config.yaml
vocab_size: 1024
activation: "swiglu"
norm: "rmsnorm"
init_std_up: 0.0412
warmup_steps: 200
Each number is 200 + 30 x the weight over its row's rms, rounded and kept within 0 to 999. Layers, rows and columns count from 0. The size before them is the row's rms in percent of the matrix's.

# layer 8 attention query, 256x256, rms 0.142, rows 229-234, columns 128-255
088,156,215,207,161,234,160,180,208,194,174,205,181,243,189,224,187,165,173,209,176,218,201,243,124,202,198,151,228,187,179,184,231,146,210,137,217,206,185,202,182,236,187,194,165,188,185,207,212,128,251,117,186,239,202,255,220,217,187,229,232,205,144,229,215,197,215,245,154,160,229,208,206,194,226,203,185,184,219,227,242,182,241,189,189,239,197,196,186,216,189,170,204,230,214,198,226,238,167,196,244,217,247,202,176,166,153,200,114,200,208,186,185,208,202,214,213,235,218,191,193,195,158,286,242,256,180,215,192
095,227,216,212,226,189,223,251,202,209,243,194,249,243,208,167,195,176,193,259,251,205,228,204,207,166,182,239,206,206,151,166,226,168,183,217,174,218,241,221,234,207,190,201,275,160,172,211,199,187,218,208,236,216,201,145,160,220,267,212,157,207,153,194,158,249,192,142,170,202,207,184,195,216,240,201,244,186,211,223,233,204,218,207,224,155,190,217,184,182,238,210,244,164,196,223,195,261,216,214,211,155,190,229,175,234,177,237,173,173,262,215,180,174,187,222,197,168,115,189,223,190,225,163,229,214,203,244,210
089,186,201,196,222,232,172,209,193,182,181,267,157,256,183,246,158,300,193,171,203,178,202,222,123,214,174,188,210,220,249,209,188,215,196,145,217,156,173,201,161,213,224,143,240,184,209,221,259,187,196,213,228,224,218,259,268,174,172,193,255,213,179,186,214,163,180,230,175,207,198,235,188,211,181,157,205,209,205,208,218,150,202,175,185,233,217,194,213,200,150,204,176,223,206,271,191,213,223,233,169,209,223,214,195,192,159,218,245,227,176,200,228,244,177,206,223,211,268,171,179,167,212,220,175,188,184,207,165
102,213,146,206,198,253,199,170,203,157,208,154,224,261,172,243,211,161,223,178,216,170,204,181,266,199,214,170,211,152,177,228,179,191,232,225,194,261,237,209,229,250,166,178,235,167,205,212,221,182,220,209,145,228,198,152,131,210,256,180,182,220,208,220,195,161,193,135,200,203,155,199,204,204,250,220,203,179,250,210,159,230,221,227,219,177,203,156,140,201,242,204,247,223,188,212,210,173,210,229,192,200,223,171,249,192,173,206,187,201,244,160,194,170,195,204,225,225,188,161,193,88,190,250,246,192,193,216,186
090,255,202,255,224,193,165,184,237,203,200,202,222,182,189,170,215,163,226,207,178,192,215,162,252,223,170,229,186,175,207,205,247,189,175,222,229,166,224,170,226,186,206,267,216,181,225,208,199,186,201,218,134,140,186,203,229,186,178,186,201,242,261,217,216,152,193,193,242,219,210,204,231,191,186,190,205,161,197,156,171,178,144,211,237,178,212,186,190,142,209,269,209,210,213,173,178,140,194,165,178,178,220,156,181,206,235,214,196,199,162,196,200,227,217,251,203,198,203,272,165,313,187,132,195,188,255,149,214
090,272,189,172,239,168,233,181,237,179,222,204,198,232,160,201,228,161,218,186,204,170,251,162,209,228,211,197,261,199,139,161,252,187,211,177,186,182,281,214,200,202,222,219,228,193,222,230,198,183,229,226,220,208,209,180,214,164,280,176,185,259,252,171,189,242,201,151,184,226,169,244,197,186,185,231,235,230,192,193,234,221,202,220,240,204,247,160,186,171,228,167,200,226,141,214,239,230,198,189,224,206,211,171,200,199,248,238,179,210,238,222,169,151,141,252,203,189,159,228,212,153,210,190,246,188,186,224,235
# layer 8 attention key, 256x256, rms 0.138, rows 229-233, columns 128-255
087,212,213,236,163,273,159,230,249,181,257,219,197,207,216,185,172,175,215,187,174,218,214,175,193,194,213,192,209,163,157,196,204,248,200,269,192,193,236,183,222,188,183,232,247,170,187,239,197,175,191,242,155,184,207,182,159,192,177,222,209,224,254,182,221,199,181,206,260,130,204,270,249,194,179,189,207,197,191,158,187,192,232,190,188,204,214,211,167,221,163,206,216,118,182,135,164,199,192,216,181,180,233,204,230,202,131,245,168,177,201,210,164,259,243,214,206,251,195,224,182,181,194,170,206,234,189,217,268
090,234,176,192,187,172,186,197,216,206,159,265,147,238,180,169,225,195,212,238,202,212,220,245,197,170,174,186,256,213,258,269,229,166,149,229,222,265,198,174,208,225,149,188,141,225,160,194,170,166,213,209,206,239,235,204,179,249,158,186,140,196,188,198,206,178,251,250,197,188,200,197,219,245,225,191,234,239,207,232,200,175,218,238,207,192,235,208,208,229,148,175,234,191,202,195,225,219,227,232,181,180,175,228,218,183,208,218,246,233,215,231,237,233,224,224,224,255,173,224,209,246,174,219,193,271,182,203,222
082,212,189,207,215,210,203,186,233,229,225,164,228,184,141,237,224,205,200,218,183,181,273,168,220,197,154,210,192,225,205,231,168,229,183,200,223,247,218,188,217,182,192,215,292,213,232,201,227,207,155,203,188,162,225,207,179,175,216,259,191,203,220,229,210,230,204,135,215,207,231,191,192,150,197,192,169,200,252,171,189,180,170,159,188,216,167,219,228,179,198,225,187,180,132,208,136,179,204,213,226,163,195,205,231,243,161,235,162,155,206,198,166,151,209,182,223,225,255,224,203,183,194,143,178,174,175,187,208
093,188,230,164,207,246,198,224,151,176,201,214,193,220,217,190,192,173,177,233,204,250,235,193,239,218,162,191,169,177,208,234,162,202,190,187,223,200,177,185,192,174,237,179,233,204,183,275,164,192,209,211,212,251,197,241,203,194,163,226,223,176,205,165,192,185,240,273,136,231,201,193,201,253,205,239,194,170,170,144,143,254,204,147,263,135,235,210,211,219,206,197,248,241,183,167,219,158,199,133,212,226,172,173,186,282,193,191,169,140,192,216,227,202,185,236,222,154,200,206,164,222,200,182,209,241,225,203,203
093,182,228,200,240,250,198,230,190,194,155,221,199,187,159,202,154,200,207,203,213,182,180,223,172,174,253,156,179,209,224,200,265,195,191,212,163,222,219,200,202,193,166,258,137,162,206,187,227,195,175,187,251,217,237,224,226,243,244,203,179,167,231,211,157,194,214,169,210,249,160,179,187,250,228,191,224,168,221,245,200,239,193,272,200,208,209,241,192,216,210,220,242,161,178,210,203,217,253,164,103,162,210,215,223,194,250,177,179,221,215,220,234,176,212,180,169,190,177,181,256,209,199,216,194,222,230,193,156